From a checkpoint of a small transformer trained on Wikipedia: MLP 1344 tanh GELU, 18.3M parameters.
Each number is 128 + 32 x the weight over its row's rms, rounded and kept within 0 to 255. Layers, rows and columns count from 0. Numbers have three digits each. The size before them is the row's rms in percent of the matrix's.

# layer 2 MLP up, 1344x384, rms 0.0633, rows 243-383, columns 240-287
099:157134135098115128141125133093107118164160150086158115159064076132125166093116117152064073141185092092140129106161130151124155131159192109090080
088:096168113133187116146125127171157099110146151185138116131157106124144099081142107147081136169098109107124130122117081125120153130171145101090139
094:160107142153131159146125138080108142182099145186124133106165137150092071053168131169145112146181106100073103198123135116126150143163106090149076
110:097118130108168145104081121128152124124163105095109107097116130193147117124089117168158115147124113157170168095156170108163188116097125158156164
107:070130186133162157075101110168138132057157096095175132066142150114157153142135133145131146135148070149134194118124119115118093076143141105162141
104:155100188150086171129118140132051088163153133079157111071150155113170124124150079147109124099134144133075100132140111124181119137124157101104069
100:136189115125086146086122115144109135148101084162098100156055134135189127154146137134106144168091114149122084105105115127107083140150086157114107
098:112084160183133138171113120123103163116125066114146122162144145080100176140110133123144103101157160151131095144068153133102107160122101134070154
095:102116161170088169122156099166151132187103134167129139176145140109129136179114104116131131103131133123148156172200153152137174133080094087152099
104:169194059096144173083094147159095115108178170103118141149140172141133117103114158153095114141140088105111180225112114112137092129113115096142104
095:090099136112145119142158097149113150101074131147178132062155152080140142164062078110096106187083119102129105102100067135130125104104163061164127
088:136094063131124137094103093158120111085130195083137056141125110130156137088157100126171126132077144099139092109069122086149104144109093134125152
097:127154147084126175119156083077146159148040129156163094108138087115097123093084099117153055165125141114172148130105148136083140128133140160179154
107:148114192091177184111102161102124132182128084064102095119105077086154117099150120150116120134182123125183110150148122104117083182161175090083080
098:115128144155136167137174047111167129163121082130128120094159067063112160181130151125179188152194167082151138108095112167121127134156129147152124
095:122106079169131144133124095148116164130112111155164182074121058063215097172147108169136164134155084157123056101137134084176102070105135064131103
102:135137201151147141133132136123141097187124151088234138150150140139092102116115153123177165175093130136160124040185121181184234119132127143100097
098:167176099119171096132123118136073112073103136119126099104218073091157094125087124134132124218138136088126175091089094070144130074111157099106152
098:155148141126168115135152158151139132115131122137127139091197118199123156179089134112133108126188125139096143142118114157157140143114089060178163
100:080139199093164139085134203062166143163052086191123156133135096186128156133114118107159102150114092090150102143158088129112093121069125104114081
073:082098129153090169098116086128100169140087134130129213138135124145168158137139132081100119113151066115117045160088103151135145139085140159143128
107:153135125119151174106199143081122232175151183167090119108087097139110155132119116138171139155119096134087118150137123158126126094148179091118138
102:122080145100144169123122128066079123087135106168128138138166172093137083158166120042138164126132117105094081093091158162134143120096032075110140
105:117161118111115135084124102120094108183169152096158154143177160119114094117126049141102149100127166082088121120144164117121038095130121090164120
109:100115132151025143108124102204160127137153123154187143123089128126127166091102130096160133093144232072102099176111134138130114161134072109131084
099:026199138159122180141099152124099048117142099127129111083163163110163104158166077119072131139130095164156101091181098117134159093111124117058111
093:145133102156125119128089095189103137164078116138094150149117186099148159157079174096093140152168106054129197130150138181176129093156118141193123
110:143158088064118149104203012134139175081095158180125166094085173166134144121099085124155126094190078097121165124057138099139126113143121098191119
099:116145129160123105109121145124120109115087121152176083106119177086165121118094102114141131112154076105172158181153127132151110117076127107137114
101:195121110140150104100085126099135159152127125152137188125083155191154079131151134141105138086097094059079171086175208132098134163120130170160117
099:117137111126047194107109125160085150123090121116168110132100119145133108137130115132134108175105126136117126162081184112072145069082160152147120
098:125143121109112077076081086122130124141148164117176140129050121189139171124146173146150195126147090097157143120093102130107158125182178111049090
112:108109177116097199103086143137183145044075085176154169136146121091098088116106119124155077178186147142131128097157138158070169184142228135173182
089:086112102144142134052120162136083159195142096142078125134100134150127143165154148098124138109162108159138155134104114158144039130173110118132118
099:152139118112152140131099146151175074116113064113168171113126125145143141150181135102169176120116141086122113139116121217172087102129097102144085
093:104119118151144125166135167111110150196112107197094150128178065109118123174111108061087080134175109123111046159147116137165154111142181144094102
105:139081051141154135099139119117124138175162162131122128170189123101120109095053148113185171112104117084122179142086161116132209138127167133116193
112:099114109133093148144152153079035132137068154177105130095091173202141135142140120106120133107096178109130099199129206137126134075100101163076115
101:103144134110112196123148148082119097153173117053158133057164104162167130143056096153148176123177151084153169183157200158097116104105131130173102
108:183079157102062160076148177209098088080133115120140128157146119100149093148137148157132147115123110098126091180143152135135173140049144168181119
084:092091163094083148090101076158153136148075152121155128142061172119132126111143120096116071144088174171117158136121097155127172145115094101136156
088:144139134105116149091153119136158164120154129112170185102051085083178107084173094121157068065127108083079139081153196102157121109115147149158103
099:140072141164083103118177086113124142120103121138120084064156154123134191140115149098114159112170109137067149121112115118116172146134145103187150
108:089188124078119163157110121127113100123159091125140140128099159101176148125142177097089152118119098133144173145122133104125116103172137152134126
099:085174103071113160157125158093156065103122148135125132204083117081110151101111125098090097140121106124131148138120119126141160169100148128101166
099:121167098139153171162134126100113070104091105196148166147124149112106141137121109075101112115118093154161106123104111116181112141154092141108110
111:097063127135114130111102135088108115115142132143131124099133149126148200129117164133181130190132102098128119097110168137110098095076119117093154
119:099074205170131156146065205144083148170166141124090085081077155141092088147130152155092107163133106074076094119151169116164146087121168143149126
099:095180111103120150090129146162128126163133053110138187144154073121112158168140119131135127158199129137130113144135152155125144087101095106126111
107:077115073144148081147139137116130157111137084169079127122120088120145067083131102108180102106189056132157205089072133110140142119096119098161088
106:125115204112102118185110061131112130131149115163126134079132169153125146144127160081160101164099136186120129164189120156178099066142090116130077
089:169130124152132175164065141114122106128114149153183168135116128114098160137161125095071133159153112138151101098089171125099100160197114127164161
109:120139175060087117124172118082124105163134098104128147155111121098142181170127138120084178140184163118129161108110171188098105163099159125125123
105:157105122107160158116078146120113167145154115153121148129127094105103102132146076111138153109140125149105174096162109202132050176156122104053108
101:136158071120082149133102093102103101129093105114051123153070148141120166173155131130130192142078145076137129102125161060126109121149180116096097
107:074133127145119159116141070116085125120141088145098090074127158186113109146123094153132127117160078121149154153148135086144182129088112143095072
103:124152091139155138160153071071101124125137115184109170115138094123137155129167156119125128137087160150151081108141169137140119136171134087159077
119:066150220079158149127122141147123126129137124187150194105078106120161127131132123061116151116051108104112097208197140126107112112126122094138161
105:127114123112076068184155145166095054069170143094157132124114080118159162090083085095076148118154180120145149094193054067193143117139170109127181
100:138195157171132124066174118105156112141153155161128136115100150067138186160140102144163068116113125149171096119133093068082115135150146132128110
110:114080074143095147126134055136118123124103112138106134109163140102200133166105093133070123098119115106102121131098058186147177116131042115130149
099:165156094139145158151114142166155151157095088163119071139100130166058178104118136157099138136108146095182160121077093147162149133157099140129127
109:110068171151160144134141177170187173148115124099141126151217039151122141148121147144119155141089091084083149095061143115139147071125122146141123
097:093140119172170120150144147130184107167093126147120107174119156128129129185177107104159096141142216110100188137132105139140182128120181122095106
097:138112167129160164111129131157075147085120115084121202201159156139177112142143158177118128132146105173191109086155151138133131141128135128167124
110:098070106142125136112194123121124147167078074159083123127175144159086170180118141080120113128136162126115178107142076183134119117123078123102174
098:152190144058077186116152084119118116116101109102128104133160115064098141119136108151156159111224119139136141131177200177072107130078148144141125
089:140154167118162108153151081116084077148175142143168150137158173132122145109163161060098118158149064121134178161191126155155161147132105106139144
093:147079116154127199140080184153140136095101096175170105110063066135104112182117134109179124116133067143170116085131131093113158145091113119109144
091:083109160148073155110154110055161083138144107149159097121133092134116160145096088129100155216150116155171077105123134165141133068145149117167071
106:134117145119180133088157129141111095099176076107117114131103156186124078060129126114164068027145114110162163148128154209101128127126149127116130
083:112110151141123185181182158123114095156151098131086147134194127181142131137095163108126127127122150113148116096198181109109105149100139149130102
098:085106109078135162134087177096125124143196181145098095130188190178133124144197147064110098060108102138177158120149120114057130131118151128113151
100:176156124079136125132162134116130116101108148065085065082114088141134136104178114127110138118173187115138122081117144142115200146133149066047103
107:107149113155094140153105187158150076130106138136176113112079115141236105115153150056176114139140113156081153100185153107164139134124099135113116
099:125106155078076157135104062156109095182162150101161129188208117044161111143138143124170100109148131138090113099183100125112133100117139142109104
095:135130131127114153136174129148093060030121141111089146140125116092197139060153093089085121106137160108112144072124163093196083100100108146132085
110:139092119146196135066085156130155212125108143125144104178080110109073105068072185148106093145131061143097110143132143164108161126137125173175119
097:137047055094141103162163184150173105157142098088164122205117089120169137162136177089187116178139096089104198134129177146112139099143120136107149
104:102112131174100142137111111183133096101116154105120096173131122151177158062068112163128151158152149113136115091103165163110098142128200136046118
100:098180063088107124133136115124171149046133110087131186133103082154108080137134137131096120169165095135144115077064184160134083227162161124099116
094:108140165095172139170126088127118144110090150127089159191133166136152097156108135147118101112120135155194098133102060165113129087112133106146069
104:140142112155131226175165130149138118156164203082143086112146173090113097131120159076102100141141148137082146120108083134144108185115125118117082
101:134127103033086138104060171131156091136086161091128104061156146150151089121125131149119148082174128101154141075080123108116109100060133128117164
066:133127162167146170131101109111127113172138112127130121176110151114112129116108133092163116178167095146204114091145181202172124138143107199117142
106:146199151125145120104124156072142121091143154085148166125158171139138165128152118160062133098118120139131160188145134151113169113063119167094091
083:140174100169171084090113121135184106145093118145170153115132187108066198093162130095092176099137136090125173131126130145147119171103158114118136
101:101118176119148154142141083124148145130111153090131131140159122093142128069102113133122087089127084130131124108114117192105138164101121163079138
102:097120116142175108157165113132166121123084133085139163106089106100114149087145134122125105106143147112131091149177131173104108153120121107083100
105:116131090147100127113159144065125116105126134082179091127083100106168094132085167094100157094126160117151146149147091124110129093154149123091129
104:127075168094131134089086142101159091152135157120145169143101118133086134117090075135117090073134105121156104170101063153098104083095112073099120
096:128195143126168168081094049096126093139103167139218155142149102111123137113097070113116069208127141113161128113110144156106075071084169110106129
109:087130157142148144107099119141223129143150136175182168112071093173170129118133090110159113187129172100144137113106139151112118155183144083127114
096:111123126134132133150129132169102116201188116148107102130172163127137164061137096146179098113163085178134138099133115092106140151147096127071098
105:060104132128085102093122096123173143134158087078116108180180111149104135124089129117153158189138149147163099090123121098119151115139119146154155
110:170125184110111149092159145138173142146137166147167129131139084073077098103108071143090100100164042124121141156145137100174148206059100141130139
104:139143101134129131115080147067116142085166113126160042105121113118174138077160131115165101125130064148154139133123130152103126123170133139085129
092:106126102112111163129121098172159125166130129140071113140137126131204143132138181094091122140121122091114140051182165132206125109114126137114177
086:122228120150163129112103152133082148194073114095133136150152103094081122111085142104180166157212151133174105217125109165092096114125147077075129
097:159110106136100110073166106108119110185123110093184198121145145154176169144137070109144149125185145135154155164158161108085127113079096088132166
078:169129101108131149116110085130154147182153177058096152075153129138114191066082098155123164094137124179111090163123119148130094093092126169100093
097:056102150162207155132147174043118103094129100136183158172091174156113137109155113116176130128146114133128115094148168132153067119128112152172069
100:161107152130127151132098113183188112133120152131160140180144073116218193102130107087117157170121097128148108094182059255096148121152123157164115
110:106135107137143132215111102133094143154098083133088123171124146150115103132161139112165174135129126104091126191180086149062147124083104125099122
084:058118108090125115111113124105093124130089141085171130102146163125152156078107108123164086178104173104102085141160100157144107053117126156091156
104:121121185068139151092186132112167120071140125126125041170146151135124134090098113118172158141094129173145123129176078103149131120083182140162129
101:172130125135075163083119171134098071121120098144143104132102140133136172194129137141090162162146093151117126113195106124062161172126170087146107
097:077103131112167112112140156173152119130138123141103130134146119069103146123151130154123172194087174131099090090091109166111137110121151116102147
100:076109174150098131097121134134134111181119100146171146129090078195163168156162126101133151110104139054067098107098112159110099099140110117092157
090:137132094140133125061135169088096095104103091139119136111194140155124109123117075111088100111153058116129195150141159154131109087070137127129111
109:126145083120133167135074164145098127101172121095178151140122135118135082174117113180124070101184161100161154123144164151160128177099129054122095
100:104156117089094096149148071157212126130159062120162097080113016104119122107124130166092113135080154104163143117201091093114121150148131055167053
094:073082120159134133088079159142071143079221096128141133104094177143118140131134162114116219117131141069140097148163161063193110139161148164140123
101:172128068155124086133135141148104178163130138169152160152088156152108139120093158104156117143144131157116131122149152145125137068140141142120118
082:159135128086122133108159084151162122133097115067092150118073176126153158102139107152165152048125061134123165117197137118120085109071089123136110
109:130052185174168126112142136061068080153166117064144111107141177138149133114162162126130152125128136115168103177172150066121124177139130129127143
066:114139092110117204099096100112124149153126120184085123068106128108189118092106103106141157110136115151110153082156077143156127143078159182104142
096:076139166105172123142156161139156139097127116097169121124050156147153134060078129198201146125173134099142161198130155191095129089133181139085069
072:128168108056124190145187080159066171120132106127060151104142192131172103112094140138058154103143124123144121168118148135179194127106094155170087
090:076134141117152174139121133141140151202145091178124147120084154143103125134164116078071115109132057108104135102144106155118079095093077184147145
100:125088128151089118117178173099090136146171110103097165110072138164149165139162110146075162125113161152093082187149145163127171150115104119117126
118:118122158128180101163147154125056129172107114182128204116148186128115169132122135124154099108107066046133158121149121121168111096128134127212081
098:118125085123137113176202163116077096105089115132175131196149120144100161124102137142104116180103122140108131099183129169149163165064127044097117
102:126116142140082164136112110051125144121186109092140093154195156087085098140099068114091174116080122153109117133114128118120119099104142081142137
101:134180134156096154098113093133091147157156123046142147143133163078151111107103134099150143116168122079081131159195111110146135195100148121101097
098:136138212157126106120140162113163108130152160105138129134170159076123189178140112103167128094088158171129140213152106146105131109129103125114149
099:089111167116161129152113167138081162106128161193147128098104113115201102139149097106123064114144088119127073113154133119107121181165104166079141
101:116135185142154178096107153046114144141091085175165149059126147129207048094140107163150129155150168207081158116110139097090080124091118060163169
102:103122084094105088133117150119106124144139114153136154120078156217162106156120130143131074160162131108121079159128095127133118167087144142091173
100:101190178142138137129156171150119088151138137164160164145149105166156144137153140105140081145118167163151182129108148162167122112082106129107130
087:041113133104102102087142075122105190048121161068129123108060105187134155063195133126106085131085063131119145125096162115146156118118146116113109
108:130130101197136080138093112124103162106092150190102114107151148123140174118116186046104149159104148119152126162107143108169097092116154153124159
102:124151126139156087100058143120174156146139116201179160103150187167156101148118155118134125167144170110096158108200127109167145137131159099146107
095:136108170123093168156090107118103129162178139149144181123161138188130148121125159166171103087156096081138136160141143095077091189138140087133146
092:111142138142132156105087087078105093125128143167087145155102165136156150125093150182073140109175115074111109081082135207102179151119105104146102
096:158084079082152137088124099114127124130086141108108156126132071110166134110111068087134119141180165123184098108192154150140140199178115137126110
107:122089101110132110148142109124173134150137184127134080142157114099075108057095133157122084145164181161167148144174073145161120121149104097094176
103:084073120184127114125151166103142152105090106152163126096123126181166126122174167103139135147125135154080177048169143116124144126066099123098135
100:066160200122126122142145126171157176099063158093144181170154080129171154123112108127160146116099146106164119122051109180126079191128132115187062
093:120105143172114159156119127177127098108090124149088066127124087104157128143176124136136097154137101135063112145109091154155173172097154141112114
098:102206144125147155119104172170206141188160093097078145181158140203105114107102129099132144076117092136134121136151139159120067124141134130061069
# layer 2 MLP down (transposed), 1344x384, rms 0.0423, rows 243-383, columns 240-287
099:131144133147133148182131131158166151100121138144112145093182159108144114158120147118169155112112169188060163113111102124127095170063077148163173
079:112099135148100135106126171057148182169112084068179162106113158142157164162137152116190150064138111142146123134129159114100136129076083120133118
091:085125113101115041111124128180159113090151134086139148156107123086178171195104121069128134105044142149165139047123133116094105118126149171101172
106:091130089112114142142177159114110185150167119201164139175122143040082114157171146117084101108138171113086121145138053170100050126129105129123141
108:189150098145118105094116177103074112136122154150137129190114099142102147135148133106103120134129142144100072119075105129183131164118086135090109
103:087147131105148129124118108153149167134093110179117171162149120163115096169116164128155104149134150114148113104132128140081118145145115117144190
100:103047137151121143202128137097161103082149178107111170090173149121119149073117110117167060090143133080136189137126152120138174132116166083170121
100:176110151112113100108211134146149116194156137151145128128084137158117128129112154134107169072089086158130122127190153107170101148130160148144146
101:137132124123174102141107160118064141128142078144117110114113109123112106107162115130142107163161076164131107088073094095097089107176109191120135
098:103075202135110083139159091076175152164091119135148134100098063140111153159155103128168124127087192144121057049142169142115153158146167154130172
106:130133134149108132125101158114148054183128120147069133162100115169112090147169211117173122102159107155094164149161182133133151109133100155123113
086:120163188135113102177153177145122099150170079140118218132098134158125138148100144126126147124164159127144126148192136144158115156100167095122120
098:121088112163124125123094195154126106090196132090089172147128166126152142170152159157112165101139114147121139135147127127174125125150143085080105
108:104117119170117105155137163136088129052117136204174134088120186164132107189127171079107134151077134146133163141143085161167104089131151104160151
104:153069094087083081134108198157102151130108165104128123147103173191116117065125133160064080128057070167102121089176166125142154119110105106133130
086:125178153150132132133131149098119124135133130138103078177104207152081184066098121099109088110104191105135117171096177155098170139108106137098168
102:120135043123113104157147107149098150069127113138060146084146127097164155128109101112058105098178105084087153174055166072111014142118123080163157
099:070098118183107140129099148131128130140202139176157110149068153157143164084183096134116183084085128155138094154147137162127141142166104124128092
094:118102085107101135119112065103128154132165078111116161161092134079156084089153110136157162140055178102155148149129115098114110116166152212087092
100:176106018126108125184145058158074095109162150089115108153091149073108122126158135126113139117168151158122118072104161108129173129172104140155146
067:149183131134110117132146111093140129119162155102151067117127120133091091146141119160163233093107173116106174108125139155128124067153153110107090
102:119134118145143082148066080136130003091104101107151132168186132111158101124131120098100088078137148127157162101111096087122144158120111116133114
104:182163105157099078122114162162174150197166135049113131113127107179126139086062118157155132179127143131093190160150060075118104154142163210111106
103:160101128148126094164119131127137136103125146139100108124101111167137167130121179125120104160127061126203133114083113118134191180137118164093168
103:156149141121212131138148184055107131135123124127060145140152116119134098173146095157112112164099027172160153101164114122120145107165170137125166
100:200091135107122134077140164123107192159117153098089181168049130132036149081107138140165080120114084111125177156099146143135135152209115125179130
089:128168150104126136156154169127137111104152128084178064137124082198059122080139114149133111114134163164156073115113110067067114137077136088130128
095:108119151149153099149035255138158120161137110084135142156193084093099156148119172126107165127096171167130084144214107172121136135125169151095105
093:116148111121163122172114106085112135156113127115142188137157062129130149102185135164110112126110181158108095129103153142101118116169113159144081
099:084118135076132156170139137154136076125129137071136127115178101091098182127160135123174125142165130164196094174071090112142106115131127069144133
095:173126131115166094172144170116140143131118055182091142172152154195137114127132162074140160082103129091156118160159124196124072141114111071102165
098:159140125157108173170180157191118114075117093135059114128200137094112100140081093122135063107122170153134095128188164111125113106080098122190179
111:192111142111146066147180105076114103154199171082117106162141086118168126163093161104055143116086046107105119149169136133139132113165090163051066
095:161162121114122103197152073151142091051061101117159151091158155139183113089140101176160133124079169062106096098148141131128178104082191138130142
095:080162084131136093139143132089053133139119187124063114131123144148107123134112136154093093101165137145173194129122112059116171162158136153110182
088:106145152106118143105123102153162132063110141080196155137097156163116133095114160209173173100091127149191214134108114114108098125123106118140160
101:148135171061134148133089111119114127114125123094134102161150135195120149146189126139061025139167082134069074104166088110144097146130078126154065
113:177126135101142100066124095166161158134184123098079132177209082064134117163105127167159047146103111143106129071108052108146142141152186168171150
104:161110146131136119149099105119200116157151098146177151126107110152137107139147168125237121096070186209121112143138105134116123124198167092120097
111:113165086138194103160094098036137162151133115129073134114117123178132153113111085096134127146108144175115196102105093085129088142169098097076116
086:073130095152137115117161184075078135106149107148145170083195097165120132178145131186090168147132084146135130140111167098127086115139143071109074
083:078110177184134089169146180102050122105109092097124078160174092142119131130156167163107137140153118131163149151118126150057127118131141105108150
092:062225126086161117136072099117144143110149137177158160169118142150120063135118106188140097166078109134164107143170163146141084134093123155035093
103:109056128187176118110115168138144165121124173132113145107159092160091076122113019151129139145167156075100073118141152132129117173102133119133135
095:190110143185107132118137150166084150152086120147121122069173117154127116140114122120128133118121150084140099104160131130149133105159116125123088
097:110072139173115114094106102143142166164151184067129076103145085125117139130147158128102116171140101109107167138125167144126123140093147138135114
113:128200147139149117142168107146122116095129129093109127104156109112072104151124092091117143079128134147107108144115108159142184097171161151184099
116:127170098135077116116164077117148093121093081149175193153157155099074113082171127113153114113153132153115158130132100177108106168186102052123122
093:141068118181162131139175142131104146128111137096126067109100166151159127102120102101163106121066144111089157125104094116090111148174152180155182
105:098109146070124151076113093172130090118089143132097130173167137168139141178174128099129154153109175209128165128220141131110113125141114149113156
105:109123085140187143063130204138134104154117143090123103131137105134093084116108081146105165103159178092183139124103163103063125152115169122121174
093:097139143087114085090180116131132136110162100112074090141152125099148129099115137163223142125112151097101133152176101119125146125083142128098111
110:155119101192170144130091177205148187099110132137139138074140119137130082095153127165171094115077094121118090143156099110165145087149149108116110
105:093152139100149081188160123114113061099127140108167136132102150131149141092144146099168095184132114120148115169113182088132194103138137101216131
097:121084199164173110114167150174144168170134138126181173108183081129129087100120127134093055073122107174125139104121093226117153120081099143140148
107:203086139152148131183092199164151135163109145121131174147140110096176173103133163098137135141099145146123097100095100163091096110152153125175133
104:137081121120168144102113178171145113151127120095157091137103150117125099136121107124112111139160084067127168163092097107084150153105135162092181
118:160145074173105129139155130085104149113121140115097075166210148113106148127157120185094099140198163112152136070104144103118158139116117089116118
103:124136106111169211095092107091130210143138160172094110129161146163127103122149158143208127095094073117090118161085192146049157170122087113133076
098:104051109102148144193089138167092154106107084107137125138133120187093092124117159095137166139124152122140128113130164186187140122124139148087121
110:136158170142153078114128185119119131125170147129125128142117146146094119119152156101168092150113160160116142154128219101126088125112178106127089
099:157163144110143140084114143135152107079146148106143095132126083115137084132135142158112089105180171119111186096127116139171128125140085124153097
112:124160098096082114139121035136077089108141098126142133080021232071144112114141118105127135121111151150120121159159126118143096178131123080112130
088:200124116085113154087116077144093179078149134138149142064110111152127099091096077131062119100119054129150110133117146107084136149129100159167150
094:143126125134078149189119142105165151153135125179182077074089099093082158124144088092132134123109126078091125129121086101107095134106148109070110
109:154158161169130118121068152139125099081151163134163143117086106087177077081156116158143149140116112146132107098127189059126126140132146109140039
102:077129088149143114168079173138131139128095123117139147128087127191151121131076138100103074142098110134127083128076063148167158124150137125121139
087:059107113124084162114104203142159115110102143123121137118115082130092137149139076155136148116120171126132068093088139100142095125155154129131151
095:133156146099123072140139047058120130097105142125099131165156177166181122116147166100082159156186169142125141154175126130205125139142159166175097
091:180085117150180122146104123164101167095093129116065115117126184116112101100141166148117103070130121122127129144119111107116132189116105153075155
106:161118150139071098180093130120146153143089171146155138103142102053118165139127167115097192217111177143095112135118125073147128119106087135111120
081:102159102125152114118086149175158101080069120165140096089103152067101098102158097146115086096137077125129179138096067104117128135154081118150180
107:158136144188134107147178096161124158136080089131154189119090086062128133110074075216114131159167142106097131114150140150191139125132084138164109
098:105093162184095125107108139139147123127126104150194173161149138098113113163132133101144123154100061157119168188106124152160091121144122168198144
110:119121168104175123102162106116074135134104123093110144136183157097022137181136075165112124076128154096162133110115102129079146149146134108131117
104:122126164162122120112141110123068122099098194162067069114085130121132120137128139104121118143157117175085151187122119102144125137106156118142149
106:148164116134128100107084146115162197188155114134171103112140144141078107183116183197146119153110090121130135184137090166097167132156104103098144
110:084169141118077095191185136140119044154127101152110175099160164127162164167166082105184173103125174112197118135093092106169090154147131076091132
095:140128118128093118148121158162130164119151133113124178147130126129166135085143078121097142117098147168116084046116063111104116158073116102172179
108:117148159162137108088157125110075171179146077095127175112117129074112158155156120115062139157096087114134114155138089091156134102150088124146099
103:160081204170140114109125154122096148190125078136130085110137148064146114151138135141171156100114154138130099195219131106108157073073116132127091
093:135107072148098115090097161149113118169163139138158118079149116119115137126171151126127128153171149128073154105182194094148133165107120147101174
107:131103159107124056125072169075125139126086076177082208124152142142159168148172046109137152105090063091187107153132147121131152109148109107135133
107:159160154196164150152198080142096153115165119141118153211127151103123172117140114159105080186096115178073072146164107153128165110143135087136092
084:159146166081148086212146102126130179051162116142110128134175122107116158208189158143144120142102108063106120179123118137098183051118150177106114
103:115068107183102136147137128150089131193147103102123128110124079135188090110117127040198128134114125080124084074120107119099084166205153092137143
079:105118144144105199129087105122152139175135111057123127129127136123178099148128112134044108169175102083170119126137147103170106138132097128156144
102:161139065131095152138112196156083096124151109168113141109069121152133110128181121123181150184170190097112129142145130090129100109127135118170138
097:136131146138073162095066149145122135102127127165115121148167130124152110175123097123124099116134106147131197102091152089122140125143124129156182
104:126159168083155124130108097200136157142132093133112103146150105085055169102197081123170106159132089118102113122101130131135115162114135142139113
102:102186069154090159165174110185107146087140070155110085105171144141161099145170201136125146159127198142108091115139181107130132142136116165175146
094:151074134151138094151143212169143141112137073112042114093138154168169119135149147127123176052145155144082097154119133114169174209188073145161135
105:118124170095101144106156175126077110128159144043126151135133159079092091115134168099137174048116089181115118118147095128172104139086113145158131
099:164117117154154112127163151080144214152120196129121075141100136125163085092088181083142100112174139074136175129151089129169129183098141119113141
108:130136117098157147138120134137102110138070132153139092158078126111137081095213112150135086097133110142161154168153201175134104122139153083083122
101:077129134161153098167132126137100085073085054133108145114140171167144186111149130117180145122120188114118148071146128144077103101207176137148095
106:154104061151151101134074105174093150185126073095163114105108138128084124148134044109175066153140211133108130101169090192153063161114111085107171
082:158139164136141115130173150063104133131159125092145128162086139095084122176134043152137133106182128169131138151058104116080093154142134095125117
079:102084127121113142114165073110156067065155141149158137115120158167130131166123090170113137147090113098112135110128186080122123121150150196182151
094:105135154168127149155103148130106124155140110126126132157121109115073105081143163106119128118060141118118130139105108132188118163154180165165085
075:124131133180134072126135105131155176079161084148090160156108144145173125149165149138052117090085159100158118108168040117178111161107083156123140
093:211150133126061146127089108206146156176117160081072088121159130084157125145089152132079140121139132102129140192118105143101191150111150123106168
098:100133118111150144119105133104074157112135115101155172123065153088104103158136154176182087088132129119094134132109216027144068183124136175167174
108:173154125095134095055112140118155083127155141083162138130145107088144158053094101122113055126130166110173126119077136066142144091102117157170138
080:203188165116128142180093128170138124101153121193131110143098068146125098173133143092069150114155127188155192117097180084068158179091124150180102
101:140133035124100137147064116136104155175142101115125195127155124129143093121132149162061138131166127073143123155124206141088147149154061127090130
101:107117114128179125182140068129141171145117152067138160120124150092109121075143117090163091070111160088126088130070121125154054110148097167105111
096:146189162162104144139140128084105181099105104101148146092101138165116119093123159090098094111162083113126135092148151112137129094163128149111077
100:137134101076158093195143139110119165085123175100089126135176192113091107073113131111154102150148109180202165144136140108139141173142150147139127
084:128113097149138150146105107157156087199153095110133108100171084103110106143177126133129154140112144103051114139176172125110111176148117110140143
112:050091105137101149153082117163150156172157198112115120138137130153138118088131094107084151128158039153168137135173204190113148150094165106086153
096:152100148171156163132106169100067145116103167125098157123158205153143138168107100090144184084136124129102109123077145154140138098139145229122160
097:153137137120135158144177135110206110173056179106084127162142082129096174130107105122141087128119051150108151120116112165068181145081091139101156
094:140105110095105141152119108152142179110116092165171127090195048133198097116107107106116115150153141126111182187177133101179126133088119130100179
086:127084133138141100184124154127136135138151115156187126130148122163117079161128132085056131184122157103162096158063104168135177139188179092148122
112:116153108130068147146126147134165140152109086127109188174076091168101151032124081139104127132130160141129135075137144122177127163141098104164134
065:163112124190108060124148096111121141140119127090140114182140103152028161126095102125090150171124114136171141150119149169106149127153064145130102
096:160103103109070156132168111084082103212115161169089079150125118069143107116151120082095071138159136158122177101124129075103164176122064090142172
067:149106117143071104160072176102192091132111133131208104208133081092076165093175100082143133178144101121158140131110135117141129130135164149102190
082:139151101164089128134140099130165063064122145150139170121176121132150123109121131150139134143088169160106158166135157112118181152178158143096142
098:091155114130117108130088088148167081123068147109184142154219133107106073132086143130192108137167091114142167073105106116118097107130125121119142
118:172163106113065167097102149124167118113168167054130088160079131150108085138097131138118106137162153170132090173136132132115109153141089127030157
098:137175184109127158137050121158145140145157128120087104049108154111158096136141095166149154088149112094166144166053133069133083122173131184142168
104:132094140140090089170166162182122066141085162110077190085135130125106137110173189155142076146179133093110098153098121129131125153103120186106142
112:154163182158103156113106070179081126165148176152100129146116159140151148141173162110090113114180105197065163182134087104102155198117122137109163
098:135091076082131179173132099161100170112080097133117162156119115189126119104107093079105128142140142111112134046128101175143107137116129092127125
102:138132065149120153159157076096179090108108116110117112160118095143108120100109153140172160152119168173091183143117147124096134109075125093177105
104:134104088186130089177161133180113110160133162028113074118125060166148199131114138081078126160097097083166092159130112148185145158154112195112064
101:164162117148136119109138111119139125140107124088139116109219065068101137106100087145150168090058137162136148114145156099121139080145104111137081
096:146068080126174135146140172118162132160126120072116103076110126088105115138112133134138166110131074102108111123162140106084097159209146110159091
087:121073154102119073130140117104090111096130151118119106083088121154133111063085170100053106111083096073143155112102083118110087100140080125158123
105:100152176094147181137141126134109133088129088074161132149074110101110121148165085174133140090131076128088118084166118136117130135153085070106141
104:151140167110118166131200118156070125100150121071070100130144091114112121118137107117118085079131103166123068154053121126094126142145109164136138
094:101163060123158115103187195140152149155074133090150056105138130121124114138101125117147143130108138141095101142145135190124168095096162177106085
091:139099111124130104148194157182131160131126061110212108119137104104084103151123164074139116170091093173160168141167079074180077145129164162150163
091:131154118134114093174095159164110109131116153131180172139112143123093150170124172149163133101113107143063163140050110126102100090106182146153121
110:149143144146138130119116176104121133109168097135143165112143133113116157213132103103136155134070065091095134128061149112093154137138145133156085
101:157184105063147132094109135144123116168155146094093141135097128152090140121149058142129096122148146141163108219091137132133116103200145137159103
105:182112056140125144133076131118145121169183073177132085090086207122076114112151175140124118150111094118120135136190180074157162083130109131052155
104:116168155099103120103160142067107199123169109169154190145109138153130115104109122114081139118122154136176159157139149125080068092151094119135155
097:178052108103135117127130129107095103076103155141155129104092129064138137130167138117135114151143143140116146147122118048093166092127112110153164